Each number is 200 + 30 x the weight over its row's rms, rounded and kept within 0 to 999. Layers, rows and columns count from 0. The size before them is the row's rms in percent of the matrix's.

# layer 7 MLP up, 1344x512, rms 0.0351, rows 517-625, columns 192-255
091,226,212,200,193,204,160,148,234,170,210,212,171,195,184,228,194,195,181,170,215,168,203,158,252,226,215,213,204,216,200,204,172,205,191,176,209,203,190,164,224,207,172,168,230,191,222,268,194,171,284,233,174,222,177,202,171,248,214,233,163,232,218,201,197
108,169,177,159,248,164,221,192,216,236,214,215,207,214,218,191,178,223,219,189,295,236,195,188,178,198,226,219,159,250,150,197,213,176,161,208,189,213,166,210,233,260,224,213,208,185,236,199,187,176,215,202,240,194,190,188,227,168,192,203,225,200,170,221,193
100,171,249,199,187,191,194,204,176,160,174,196,181,117,198,218,220,196,185,181,197,215,233,208,188,184,165,216,203,206,176,235,227,165,228,229,201,175,201,178,214,168,156,223,215,247,189,218,170,238,208,231,200,193,229,240,239,231,199,177,224,194,225,224,204
096,261,189,229,185,173,212,137,192,184,173,191,249,199,259,231,130,222,179,168,200,194,220,202,224,225,209,210,186,210,223,191,242,229,214,208,187,200,178,163,217,253,223,157,198,220,257,164,231,192,231,261,217,185,184,179,250,181,179,232,213,224,178,226,192
098,206,201,187,147,226,210,217,144,202,206,169,218,186,191,190,154,174,239,186,214,138,235,220,224,245,193,168,228,174,181,193,190,218,197,192,261,190,188,210,165,215,229,181,200,204,166,259,231,262,196,176,200,223,202,218,205,196,183,186,159,200,196,188,209
103,199,146,231,203,179,188,197,201,197,217,229,204,228,203,153,156,192,181,214,217,218,210,191,194,195,145,156,208,216,232,189,231,223,212,209,195,206,262,227,180,224,250,198,198,141,144,211,173,208,195,222,213,296,209,258,183,176,188,253,168,249,206,222,169
102,160,224,216,259,145,211,221,202,208,187,200,179,235,178,202,206,216,197,215,159,172,203,209,224,212,205,224,164,220,240,172,187,151,183,217,125,224,222,250,208,253,183,169,232,234,213,238,239,233,229,179,200,203,240,181,229,208,171,139,238,180,244,191,169
102,231,202,227,225,185,198,224,229,182,209,197,230,168,237,145,237,206,211,166,201,209,232,226,164,214,185,217,227,156,186,199,162,228,185,261,193,180,200,176,258,182,167,186,247,167,146,185,238,173,194,212,228,224,165,231,168,202,227,187,211,201,240,191,194
102,203,217,175,217,210,203,195,116,229,256,209,203,216,195,210,210,207,215,170,170,198,228,184,190,235,140,208,116,231,246,138,180,162,146,181,201,219,202,233,178,185,212,234,179,239,202,207,155,248,205,203,234,203,218,185,166,162,198,192,214,248,200,164,162
099,197,208,236,190,231,197,179,192,186,160,198,251,236,184,201,263,220,246,138,151,181,281,159,217,213,206,204,193,203,271,180,229,230,142,213,200,185,175,158,190,191,176,163,175,223,168,184,203,210,134,211,255,202,198,222,222,248,214,209,153,203,167,184,157
104,170,179,173,255,133,143,223,204,180,207,159,175,126,220,183,240,193,218,196,230,214,224,221,217,177,169,178,200,200,241,186,199,254,220,176,231,180,210,170,205,218,146,200,262,229,189,188,230,230,229,225,168,224,179,230,214,191,199,252,187,173,249,162,209
100,235,209,209,252,180,211,186,109,246,216,123,169,192,207,184,206,170,233,176,226,168,214,174,217,151,231,195,180,178,183,241,177,189,160,166,205,149,124,179,197,156,193,182,211,172,203,205,236,159,172,189,234,213,211,168,180,179,193,213,171,200,203,213,166
099,183,195,180,233,211,191,218,189,219,248,175,203,182,235,199,265,213,176,214,230,257,243,187,182,167,198,204,174,183,261,179,198,144,217,236,198,222,238,196,182,240,189,230,234,252,189,210,218,240,216,185,152,219,174,164,218,182,186,207,220,188,202,182,203
101,200,201,206,181,187,192,187,204,208,192,199,209,201,161,216,194,208,192,248,244,181,140,193,229,161,169,221,198,162,258,245,244,252,225,161,181,209,152,166,152,188,196,138,238,193,218,212,219,218,205,198,261,150,216,179,233,223,187,219,197,205,165,222,189
102,227,166,219,206,147,192,176,184,197,189,233,235,217,188,227,193,215,218,145,186,153,201,242,245,195,197,208,203,267,145,217,173,188,203,203,168,161,227,254,170,206,173,179,163,194,208,221,165,189,153,199,175,218,206,203,217,239,213,147,162,197,179,205,207
100,198,163,211,207,168,221,191,229,220,249,197,136,190,216,153,262,184,184,250,198,147,196,214,238,204,181,156,199,179,234,187,194,174,197,254,192,182,239,151,213,196,168,171,152,193,222,176,161,176,212,206,228,219,212,181,216,140,175,184,184,148,210,191,202
099,279,228,228,157,197,184,181,190,236,213,189,232,172,240,216,188,166,194,178,190,207,170,273,203,169,223,219,195,222,221,219,207,161,198,199,153,200,171,194,210,218,227,193,161,207,242,167,217,202,175,158,144,170,209,240,195,215,210,226,169,186,170,139,196
105,162,241,179,196,202,174,193,187,204,204,236,158,198,228,193,222,199,168,211,209,235,183,233,214,159,245,216,215,215,146,205,191,242,174,205,169,230,221,292,209,178,185,238,181,164,192,238,260,230,205,209,182,232,186,225,165,207,217,243,241,206,193,184,240
104,229,209,240,243,254,228,246,253,164,221,182,182,229,192,170,197,197,163,236,157,203,214,196,218,232,212,188,208,170,178,190,236,221,227,203,202,199,273,188,181,211,190,170,228,164,202,204,189,209,212,187,180,214,184,193,188,194,252,245,249,156,225,189,164
102,191,166,226,239,205,184,215,193,228,194,184,198,201,161,197,178,184,218,205,263,172,142,184,237,212,229,215,209,187,218,147,149,221,192,227,234,140,181,186,284,207,206,169,203,210,217,272,228,184,175,196,191,159,197,211,192,185,193,160,210,194,211,180,166
103,190,202,171,202,191,173,197,153,195,177,213,214,155,228,189,221,182,203,197,193,231,197,225,239,253,166,219,212,206,176,140,210,163,194,200,218,225,225,211,243,161,260,183,182,194,202,206,198,216,229,256,199,187,186,175,170,257,179,209,196,227,234,171,240
106,199,157,163,218,198,218,172,169,212,208,197,190,230,141,215,138,203,193,224,184,252,157,217,160,167,210,160,217,195,210,226,228,197,162,230,178,192,268,213,165,132,218,153,184,210,235,212,250,190,186,205,175,176,215,178,186,225,233,181,196,172,208,215,192
102,180,276,188,214,163,231,221,211,222,269,173,198,209,170,230,218,199,194,172,189,171,194,236,164,181,185,188,203,165,212,253,212,204,201,167,216,209,194,230,170,178,226,232,252,273,209,241,169,159,207,234,232,264,171,234,188,172,208,192,170,199,238,165,226
101,161,199,203,185,203,173,231,178,172,281,245,167,246,136,236,211,176,193,171,163,227,221,171,213,217,204,145,172,205,232,206,175,197,151,226,179,205,202,165,241,246,147,227,180,158,197,186,206,174,223,167,195,173,168,215,176,187,213,216,225,214,247,204,212
100,145,216,199,195,271,159,166,244,202,245,225,207,185,203,211,200,171,271,261,186,180,198,218,215,210,192,209,216,169,155,203,196,250,247,168,167,132,181,244,221,191,197,172,198,194,166,200,175,167,159,166,149,217,209,236,231,212,181,198,192,172,198,206,163
101,203,183,161,192,220,134,246,206,212,227,213,185,238,187,236,238,217,208,270,207,210,271,167,217,188,167,225,206,189,209,175,205,188,161,225,177,215,221,149,178,184,154,211,191,203,192,241,183,213,261,188,207,156,215,175,198,186,160,226,206,194,229,224,246
100,208,186,199,216,170,188,174,222,188,212,217,240,182,185,214,230,220,225,150,233,211,152,230,186,147,206,181,180,192,230,233,207,227,165,206,177,196,143,133,199,189,184,202,156,205,181,193,232,222,185,222,192,209,250,197,171,190,198,222,202,224,205,185,186
091,226,179,148,220,199,218,195,156,209,202,206,173,193,191,236,172,254,223,216,223,181,193,204,200,161,161,233,182,172,253,165,189,185,165,176,213,162,197,241,143,163,149,186,234,216,195,211,161,203,199,192,205,124,218,209,203,189,237,169,194,215,200,143,187
101,240,157,232,202,193,200,201,264,200,245,256,221,158,177,244,175,206,220,225,181,175,197,161,186,246,204,232,250,243,298,216,222,195,198,248,197,238,245,243,191,240,191,196,159,231,206,180,164,214,129,198,157,255,203,216,209,203,154,189,204,231,183,185,158
094,206,220,199,210,203,174,155,183,215,218,220,232,172,234,207,210,217,218,238,198,155,215,177,224,203,172,144,141,177,225,207,182,188,196,209,236,156,191,168,183,162,202,177,180,189,161,219,213,195,227,206,148,180,158,259,174,188,147,212,180,153,164,190,253
098,191,245,185,221,219,232,246,207,245,219,287,250,229,182,184,167,190,202,202,224,207,193,175,249,200,187,216,157,174,192,177,256,190,212,173,272,213,145,208,258,201,264,175,210,252,216,200,179,180,209,183,253,176,194,234,172,221,256,249,127,183,173,149,171
099,172,194,224,218,222,180,204,190,158,186,179,211,212,175,237,195,200,190,189,203,186,216,211,199,172,220,133,257,190,204,201,175,238,184,195,247,169,233,173,205,235,218,223,201,219,238,152,183,190,222,226,180,156,182,230,240,171,208,201,235,215,198,194,241
102,171,192,189,91,234,217,232,188,196,191,209,219,252,222,251,202,186,169,225,225,178,167,178,167,217,235,194,205,187,240,191,209,146,247,195,173,250,228,244,217,212,189,204,147,149,219,186,179,206,149,173,164,258,255,234,194,216,159,191,233,194,247,174,224
100,149,182,223,235,174,239,229,199,150,188,186,181,192,169,166,245,142,207,187,145,253,181,146,206,239,185,165,165,176,212,190,198,138,182,177,188,220,175,220,189,220,261,221,213,185,165,215,240,192,149,188,165,175,226,165,243,219,223,236,180,205,240,224,155
087,158,222,214,191,207,187,157,119,194,158,196,203,221,199,215,254,113,231,232,193,235,159,249,198,172,192,167,195,239,199,135,213,220,193,187,235,196,208,196,209,203,212,157,189,218,251,212,197,215,176,162,239,209,232,227,213,188,193,218,210,206,186,203,151
095,247,208,233,172,186,191,159,209,193,211,242,214,114,194,197,204,177,198,162,140,189,162,237,180,186,244,234,184,143,224,199,162,141,182,142,180,216,219,175,182,174,161,224,230,182,230,292,236,191,170,245,211,192,205,206,222,211,207,184,186,265,178,177,204
095,169,177,257,182,142,231,227,235,204,212,185,196,241,163,219,191,194,216,133,218,168,206,201,163,202,200,218,187,227,169,232,181,180,178,178,243,232,188,178,209,201,256,199,168,157,154,153,189,204,200,198,212,224,180,198,222,172,156,176,199,223,223,134,194
102,217,256,238,218,177,171,188,194,193,193,152,161,213,201,232,223,210,168,201,231,200,244,176,195,196,204,182,221,198,161,221,216,155,201,210,248,197,208,151,163,229,195,173,183,275,211,166,181,174,164,186,158,160,206,238,189,203,183,200,193,209,177,150,208
104,238,164,244,175,185,198,212,229,181,251,230,192,205,230,262,216,202,233,172,180,264,171,177,178,229,230,184,181,220,200,218,209,214,195,251,195,186,222,191,252,177,196,210,203,186,239,269,185,204,219,181,176,188,233,178,203,214,168,173,214,232,225,279,202
099,192,220,204,197,234,188,176,213,233,250,181,191,287,193,213,182,222,150,251,196,279,198,199,211,211,209,228,180,189,222,207,165,283,190,224,206,214,208,148,137,149,201,195,209,234,200,215,178,186,233,148,160,195,199,263,191,206,249,236,165,141,158,173,219
100,198,215,171,196,203,224,263,252,281,204,211,169,185,241,220,210,174,219,154,240,267,190,239,196,225,199,227,225,175,213,262,241,210,242,185,214,145,212,244,265,205,231,199,223,171,208,223,181,202,163,203,176,198,144,225,182,130,198,234,207,196,202,225,192
100,155,189,201,170,217,191,204,192,170,231,221,211,157,183,225,211,181,193,250,207,193,163,244,159,208,211,169,204,214,253,151,205,203,149,197,277,210,214,167,208,222,184,182,282,258,176,226,182,222,214,216,226,188,215,178,185,181,191,188,238,213,186,186,182
096,164,216,260,201,202,153,244,252,214,198,228,225,218,219,219,204,218,198,258,226,212,211,262,171,150,223,197,146,211,180,172,222,205,217,249,184,221,244,192,272,193,202,253,215,180,197,210,205,238,208,224,199,205,158,211,158,197,174,156,181,234,213,176,158
096,202,199,191,171,148,231,191,198,183,176,175,237,198,242,206,209,169,219,193,243,206,192,181,235,244,207,230,211,188,163,251,162,162,187,171,167,192,196,191,192,165,187,198,209,180,243,229,222,214,210,251,205,218,237,189,205,225,230,173,175,212,150,192,167
106,222,194,235,226,215,181,187,194,163,189,188,194,207,188,221,212,232,173,220,113,196,176,171,190,186,183,219,157,219,226,213,235,200,208,237,220,197,205,233,219,244,220,219,168,191,192,222,190,227,224,170,208,167,197,200,204,189,167,249,192,202,156,167,197
099,194,176,246,190,162,185,280,201,246,152,219,179,199,150,229,181,243,218,197,223,186,273,226,213,170,164,242,155,189,233,197,210,209,236,224,157,214,248,168,156,224,216,235,177,226,210,207,218,219,246,245,176,183,236,171,231,201,163,182,186,220,201,193,217
098,222,220,148,170,183,208,203,154,203,168,210,215,169,233,158,164,248,210,166,241,244,227,178,212,209,182,183,238,161,219,238,120,198,212,173,180,152,189,181,178,169,208,230,210,187,223,253,253,229,196,189,171,250,222,172,232,199,224,172,185,230,254,230,223
099,198,192,167,209,193,235,192,186,219,216,224,205,180,176,205,177,245,198,214,198,198,210,229,176,243,200,190,205,196,221,174,170,213,241,178,235,183,246,264,202,152,225,172,183,211,201,167,208,182,229,202,147,194,149,248,164,209,207,175,225,217,220,172,214
102,194,186,185,246,161,252,205,165,208,219,216,168,226,209,195,223,173,210,209,216,267,210,205,159,206,157,253,195,191,233,173,190,228,167,221,233,245,222,233,179,224,197,224,203,188,230,212,213,184,176,224,154,188,204,204,243,120,182,247,229,221,224,268,226
091,211,188,183,178,189,233,176,165,186,211,184,187,170,212,234,195,155,179,158,252,207,203,253,210,220,216,190,218,265,182,212,174,169,191,123,163,186,163,249,233,186,239,216,250,236,163,207,184,189,218,188,259,188,226,172,230,233,187,200,211,176,166,155,166
098,229,180,185,200,180,201,157,222,208,167,234,173,195,232,197,237,218,216,185,247,155,206,178,195,175,194,184,229,231,174,191,150,175,226,168,196,197,251,265,151,224,203,257,246,133,214,148,195,144,258,186,163,169,188,199,228,143,180,226,228,193,149,197,196
103,183,185,195,172,208,232,194,147,215,209,224,225,177,187,199,229,194,178,230,190,175,215,197,206,149,164,196,208,187,227,190,176,178,206,203,185,186,151,215,304,224,175,173,154,204,200,211,213,211,201,242,162,196,172,168,183,161,227,184,141,169,228,171,207
095,217,222,205,184,168,186,211,266,232,197,219,195,233,215,168,175,241,188,225,213,214,190,203,153,200,220,260,144,174,181,187,148,191,199,199,201,193,193,194,178,161,221,206,213,217,202,153,169,182,201,253,200,195,224,213,180,176,229,225,181,280,201,271,161
105,179,185,158,167,272,209,245,229,211,182,248,236,258,246,217,224,213,210,236,146,214,178,216,168,164,225,228,137,159,268,200,173,209,185,162,160,187,267,258,229,212,238,240,165,239,200,260,161,234,194,248,184,182,252,212,219,213,209,184,196,224,150,192,170
098,197,184,197,208,196,197,171,136,136,244,228,205,193,217,164,186,195,171,207,232,189,253,201,254,197,228,162,212,215,225,287,190,194,158,244,237,198,175,251,205,233,211,200,168,195,227,236,191,219,191,202,255,152,156,225,220,213,245,200,216,200,229,136,156
099,194,163,201,184,200,183,231,181,188,194,196,198,223,210,233,215,255,184,155,170,182,236,241,211,214,226,176,184,229,243,216,218,194,229,242,256,168,231,237,215,228,182,211,151,198,197,170,219,160,210,196,168,210,187,198,270,209,219,159,212,184,158,209,186
098,129,189,198,232,204,171,152,196,199,237,141,217,230,216,167,227,175,183,217,227,241,209,134,148,173,220,193,174,177,124,160,195,260,187,175,169,165,171,206,208,200,204,198,209,217,199,150,237,180,184,206,132,212,197,199,191,210,196,207,179,243,192,166,213
103,225,198,174,171,224,238,227,156,185,170,160,160,170,178,228,267,200,191,167,186,194,135,208,140,171,235,197,211,203,149,240,183,225,274,187,238,179,214,170,201,137,202,335,213,205,201,251,137,196,206,235,214,199,152,195,138,222,233,155,189,236,186,176,233
108,150,188,199,214,194,201,148,195,217,214,204,227,226,185,217,214,199,239,203,244,224,192,242,177,221,264,205,186,171,171,245,178,216,196,205,215,209,234,213,234,235,177,176,212,205,203,274,205,214,227,246,183,180,203,210,248,173,172,177,259,231,139,201,160
099,234,161,246,177,234,255,221,184,192,222,193,192,198,207,212,203,183,173,148,249,247,222,212,204,198,210,245,196,223,222,205,181,184,237,174,257,211,187,247,240,152,187,259,169,203,206,226,147,192,244,214,207,190,200,229,197,201,194,190,140,193,174,234,224
100,186,191,181,209,196,265,212,205,155,190,143,162,174,148,176,263,183,236,227,212,157,194,210,208,187,198,176,193,222,193,189,220,176,201,217,136,173,224,239,237,159,199,181,162,215,212,223,202,159,255,256,257,151,115,256,261,195,171,274,177,170,194,209,250
091,156,261,88,252,215,180,217,188,157,185,245,233,222,217,210,232,187,190,198,181,215,182,194,268,255,157,159,170,182,180,155,230,199,258,153,171,203,195,185,207,229,160,176,174,173,169,232,229,211,176,211,183,218,184,186,193,177,204,159,230,177,189,202,236
100,192,253,211,197,214,211,160,168,215,245,188,147,184,162,197,214,212,186,203,212,234,185,221,168,166,205,201,190,207,195,259,200,217,192,217,202,204,197,198,249,176,209,236,210,208,175,212,159,193,165,185,247,177,176,206,234,177,178,181,183,262,196,182,228
097,175,244,166,256,167,187,228,147,209,194,186,217,148,201,181,215,134,171,210,190,235,209,223,213,204,189,176,257,195,216,252,156,259,211,193,219,177,224,223,213,160,248,209,218,203,214,289,265,157,180,248,239,229,220,142,234,176,226,200,160,212,199,222,191
101,264,196,204,201,271,208,170,189,243,203,172,184,195,222,209,197,185,178,202,198,216,173,216,203,197,230,227,192,129,181,196,193,219,236,221,232,175,198,169,184,193,170,195,194,189,195,224,210,179,225,184,185,180,249,179,221,237,183,165,178,195,221,209,201
103,145,200,182,180,198,193,236,189,229,211,239,184,215,171,207,185,231,246,149,214,186,207,223,161,168,174,210,201,168,191,213,175,196,199,224,173,240,151,199,185,259,204,156,191,224,197,243,217,191,141,198,183,218,223,147,194,195,185,251,208,215,213,222,172
101,211,164,223,162,250,159,191,183,224,234,217,170,186,178,206,225,234,182,208,154,221,177,225,157,167,218,183,221,146,193,180,253,160,228,189,206,210,171,228,149,228,136,237,161,223,228,197,152,188,225,246,228,257,222,190,186,200,255,165,228,201,231,206,180
099,174,250,241,212,224,203,183,211,152,184,194,235,165,147,164,184,205,228,214,150,169,226,243,203,203,167,189,207,165,187,177,166,189,226,210,222,178,185,163,211,187,189,234,182,146,175,205,209,247,167,136,252,193,229,121,212,234,199,224,214,207,116,187,201
100,199,164,190,291,200,221,170,259,244,216,180,211,152,174,169,194,188,265,145,174,206,193,206,172,196,258,221,169,179,231,225,211,105,215,232,214,182,212,195,181,206,183,189,168,235,206,153,228,172,172,190,188,221,161,201,138,209,161,233,201,193,196,200,243
101,288,213,196,174,225,208,266,189,187,212,182,222,201,74,214,217,169,220,217,265,213,200,204,171,189,163,181,200,210,202,152,211,187,192,201,198,240,227,120,196,177,187,161,178,216,184,207,231,221,310,206,228,161,218,199,222,204,192,189,235,213,191,205,192
102,169,172,147,204,166,203,169,182,208,178,202,183,175,218,225,178,212,217,234,225,218,214,234,249,150,228,223,168,202,210,265,170,207,183,205,221,263,212,196,194,179,160,191,221,232,198,205,222,211,207,203,183,199,204,150,230,168,178,186,177,240,240,195,175
096,212,197,222,177,206,182,171,199,179,177,176,193,195,155,160,199,152,203,200,209,204,237,236,178,199,187,228,209,196,253,153,220,223,200,194,201,196,195,187,210,174,202,156,228,146,198,249,201,226,150,200,190,205,170,222,189,164,152,177,235,148,185,203,223
105,186,165,213,219,223,203,177,270,197,176,219,201,194,226,209,196,216,192,207,259,217,209,184,174,213,209,156,225,143,188,173,211,152,218,200,231,192,228,142,118,169,141,215,224,215,229,227,177,242,193,186,197,151,186,224,231,186,182,235,201,164,166,235,202
107,192,171,242,145,172,133,154,203,192,200,136,241,245,188,235,168,208,237,213,163,232,245,188,141,174,149,184,205,233,220,164,195,183,194,172,234,152,157,235,188,214,254,193,194,204,196,188,186,160,228,206,234,177,246,184,192,166,212,192,178,186,245,204,195
103,184,161,215,197,229,197,187,197,239,187,167,237,184,201,193,198,185,149,231,186,175,213,218,195,262,213,207,189,181,226,195,175,176,212,211,143,221,219,180,189,123,180,186,226,140,158,209,226,207,174,207,153,182,233,224,244,194,167,167,203,220,176,191,173
101,186,220,181,192,200,146,222,180,189,184,231,189,166,201,258,243,192,264,180,190,224,206,211,204,192,237,211,246,201,170,193,235,224,194,247,216,221,217,170,215,229,173,191,190,200,212,247,190,233,213,195,171,164,129,176,143,175,200,251,167,249,226,220,163
100,208,186,181,221,182,195,213,181,183,193,175,225,200,184,189,193,212,185,213,190,225,156,153,153,210,187,215,146,170,208,223,194,220,198,204,203,173,206,213,177,263,179,236,226,183,161,202,207,206,202,206,235,261,184,208,250,161,168,134,205,204,168,225,241
096,205,186,180,178,226,268,184,188,218,175,242,220,137,220,181,172,230,225,170,239,159,179,164,242,213,216,192,248,200,206,205,184,234,221,142,191,197,192,189,197,182,249,180,218,183,179,180,196,222,214,226,189,199,241,209,182,224,217,177,128,208,216,247,164
100,244,231,180,205,146,226,202,190,194,155,196,197,185,231,275,159,211,167,236,185,190,240,188,188,145,177,277,216,225,176,263,163,195,169,211,218,148,176,214,218,215,189,168,224,158,173,211,184,165,164,230,178,200,192,200,219,238,210,208,186,257,158,192,188
098,200,199,134,216,190,171,236,169,207,220,243,203,244,203,199,205,167,208,196,245,207,204,162,210,222,149,197,178,197,179,220,252,179,260,232,194,153,204,238,241,192,140,191,176,141,226,145,187,203,206,210,173,202,194,190,177,220,170,188,227,198,206,221,201
104,175,147,193,140,199,219,191,177,213,209,232,205,224,233,189,200,190,248,160,209,207,162,239,153,276,181,230,218,207,176,176,155,179,207,226,184,173,258,203,246,171,178,243,219,199,206,223,175,193,244,235,163,153,168,215,169,169,246,192,169,160,180,254,171
100,226,157,234,216,201,187,218,135,240,230,273,180,195,219,217,196,271,188,180,195,239,202,195,222,205,179,172,188,210,228,195,172,201,209,211,235,210,214,204,281,157,239,173,182,195,245,163,203,219,206,188,194,193,171,188,191,208,226,151,177,177,208,228,224
098,203,164,211,219,234,199,213,178,225,286,193,156,246,201,149,240,201,204,157,196,185,235,240,244,229,215,203,150,187,178,191,177,167,181,192,213,149,219,207,134,173,236,262,219,197,154,231,188,237,247,160,157,216,252,157,214,210,254,273,193,134,214,162,184
102,138,186,179,181,138,207,208,175,175,182,232,199,195,187,195,244,143,176,188,166,202,199,246,227,214,238,199,222,213,143,200,199,238,208,237,234,208,195,199,235,165,181,215,213,209,246,191,208,184,199,212,181,144,184,205,170,251,214,243,201,184,219,177,189
098,189,195,219,188,182,258,123,187,172,253,200,88,121,190,196,165,191,174,203,203,206,203,205,166,154,234,150,252,191,205,227,147,197,241,204,175,207,245,180,160,231,201,188,150,241,195,221,173,213,228,180,202,179,277,203,177,242,182,180,246,204,243,198,208
104,209,151,157,172,211,210,228,234,224,172,192,169,152,235,211,123,204,199,195,226,180,221,142,222,220,178,171,182,204,157,216,202,162,191,144,223,170,222,220,162,177,221,190,233,172,235,166,228,163,235,210,266,243,215,179,191,192,174,152,198,187,205,130,207
099,179,217,200,230,167,189,214,196,157,219,211,222,229,170,221,169,242,148,227,225,215,211,211,201,229,184,203,178,219,253,174,208,178,180,222,190,204,195,199,147,183,247,187,230,224,210,226,200,160,201,206,195,190,175,166,195,173,199,211,168,187,200,268,222
100,183,176,185,175,219,192,177,154,193,174,225,205,179,246,194,220,203,169,235,222,229,206,243,147,247,172,195,195,166,221,174,272,220,213,208,190,223,208,194,228,168,205,171,170,180,217,149,219,217,179,216,212,195,212,207,262,184,157,200,180,202,164,250,175
100,175,206,239,185,269,163,210,171,187,238,209,205,154,208,207,155,159,194,185,187,174,184,180,256,202,193,244,237,223,201,188,185,207,224,165,169,171,193,221,149,213,229,214,215,141,174,199,202,232,198,172,180,267,201,175,173,231,184,205,231,195,183,180,190
092,188,184,202,204,209,202,204,185,185,194,204,210,204,239,191,200,213,183,188,229,180,207,133,165,238,234,159,209,181,188,199,208,163,200,198,220,229,214,210,213,201,146,266,243,192,182,205,205,199,192,165,211,157,118,190,245,187,205,195,187,216,157,190,163
101,271,214,233,148,253,187,214,214,205,185,184,202,248,168,202,167,144,212,219,189,194,177,167,219,182,182,167,208,217,163,182,186,171,191,162,210,184,128,225,167,101,225,194,195,217,221,118,233,202,202,164,183,214,178,177,222,242,219,219,176,205,180,196,218
102,174,212,195,232,190,250,181,131,154,196,173,168,240,143,171,205,172,195,235,191,191,186,162,246,157,224,167,221,213,182,200,214,218,240,252,190,189,184,261,158,177,204,197,142,241,235,227,206,218,199,210,230,226,163,139,199,249,150,176,216,175,193,184,193
102,221,180,228,228,199,144,176,204,239,185,165,218,190,173,203,196,202,231,153,201,144,196,170,217,233,231,192,190,225,209,199,246,232,187,172,181,219,199,185,236,218,168,175,220,178,183,132,152,221,154,247,248,201,222,165,163,206,142,197,266,284,219,167,193
108,183,215,203,197,245,146,194,235,252,183,181,224,210,159,162,190,185,149,216,177,206,202,213,206,136,184,240,132,141,180,146,209,186,194,196,193,192,198,152,234,116,181,205,209,212,161,222,248,150,191,219,190,144,179,144,173,233,215,264,210,210,178,179,206
102,169,183,169,187,183,218,157,160,251,254,170,200,229,229,212,201,191,178,188,199,213,199,155,184,280,216,215,193,133,198,179,200,206,191,262,136,167,226,206,231,213,145,181,233,214,174,140,217,229,169,244,183,224,177,186,165,174,277,202,170,211,186,205,221
102,211,197,146,176,170,216,221,159,212,186,152,227,213,162,164,170,178,246,238,229,195,131,200,168,194,161,236,175,231,231,229,219,234,187,197,186,184,198,165,239,250,210,180,171,242,195,189,190,181,234,206,272,195,209,207,193,190,173,244,255,200,203,183,264
100,194,205,214,240,255,161,236,163,182,192,196,217,166,185,179,196,174,228,173,185,172,148,158,225,170,226,184,190,255,241,150,204,169,254,156,175,235,175,244,226,162,235,215,188,144,213,244,215,177,205,203,232,183,168,190,255,203,230,200,246,166,199,163,214
097,256,186,149,232,181,235,198,193,222,181,222,211,195,273,174,179,213,196,215,169,241,215,169,187,212,237,178,197,209,251,200,229,197,242,205,224,206,211,173,192,171,199,187,162,208,205,206,239,216,256,211,188,171,211,220,204,231,149,233,170,201,227,235,170
096,227,168,182,166,189,178,180,196,198,239,213,182,242,229,181,215,222,164,196,165,186,198,124,221,250,173,225,223,156,204,213,228,198,228,174,228,191,201,239,244,196,230,224,196,155,217,134,207,205,137,210,218,193,261,149,203,193,227,205,157,199,193,234,205
103,149,204,221,177,166,173,133,218,172,216,227,237,189,227,162,178,196,219,229,175,184,172,207,212,178,223,179,228,156,156,144,233,188,218,144,151,243,184,179,211,249,208,256,215,206,195,231,207,215,208,209,178,247,169,225,258,244,173,173,229,216,168,181,171
097,205,212,179,148,230,161,224,193,194,225,150,210,220,194,234,193,235,212,204,138,172,213,159,124,240,150,178,212,203,235,187,168,181,210,226,151,219,247,240,142,173,189,211,205,186,219,223,189,149,279,227,187,221,189,243,125,148,213,190,207,199,206,182,181
094,181,209,191,175,201,213,209,183,190,137,201,160,152,159,209,216,197,203,234,220,151,150,164,163,240,191,211,185,169,182,189,214,181,157,209,261,200,204,174,226,185,195,228,192,265,250,218,175,227,194,163,223,238,199,152,157,164,147,191,247,220,198,264,219
101,240,165,182,217,227,203,174,190,227,209,196,209,248,210,177,130,218,183,241,224,230,196,181,177,233,176,195,206,253,162,212,224,208,138,188,191,158,224,187,199,196,200,256,194,181,187,229,229,161,173,212,231,165,209,247,163,170,188,187,211,211,174,247,199
098,223,192,160,164,252,200,193,184,190,229,208,221,145,196,160,230,202,240,196,194,231,216,190,188,132,172,212,216,193,218,196,194,185,168,233,240,245,196,240,230,147,169,214,220,185,192,136,176,202,182,186,178,226,234,232,172,167,215,177,149,226,238,158,174
100,232,193,237,167,200,220,190,168,235,244,205,208,248,166,173,177,143,193,304,155,180,199,165,138,225,222,207,197,289,208,230,172,187,173,263,192,196,228,192,190,237,222,205,155,220,150,164,180,250,157,188,191,214,231,255,254,164,193,201,228,184,160,181,198
099,224,189,156,248,235,199,211,238,196,163,176,212,226,241,205,207,214,247,210,136,176,220,226,207,220,174,194,178,209,277,190,244,212,177,230,181,205,194,180,211,191,267,208,183,234,201,213,156,199,187,217,171,248,229,209,229,192,201,193,163,220,186,165,226
091,218,229,183,185,197,171,196,225,275,199,178,238,205,214,203,253,242,207,181,226,222,164,156,217,205,204,258,173,192,231,164,224,232,196,210,213,133,208,223,189,197,138,196,160,205,245,233,191,242,188,171,252,172,234,184,196,186,208,177,208,154,176,200,219
102,215,206,201,154,225,231,213,204,133,198,224,180,217,277,202,232,126,219,159,193,205,173,145,226,166,154,196,170,174,176,196,193,143,215,180,190,224,179,186,214,187,236,188,282,125,179,207,203,163,154,246,160,191,143,187,165,234,184,216,200,237,200,165,209
098,196,172,159,204,199,254,223,260,178,226,214,176,218,239,244,166,151,218,178,150,258,235,185,235,195,226,237,196,146,260,224,228,160,271,194,184,195,181,170,199,177,175,212,164,181,212,207,171,204,170,186,205,214,184,184,188,195,158,239,241,163,225,219,177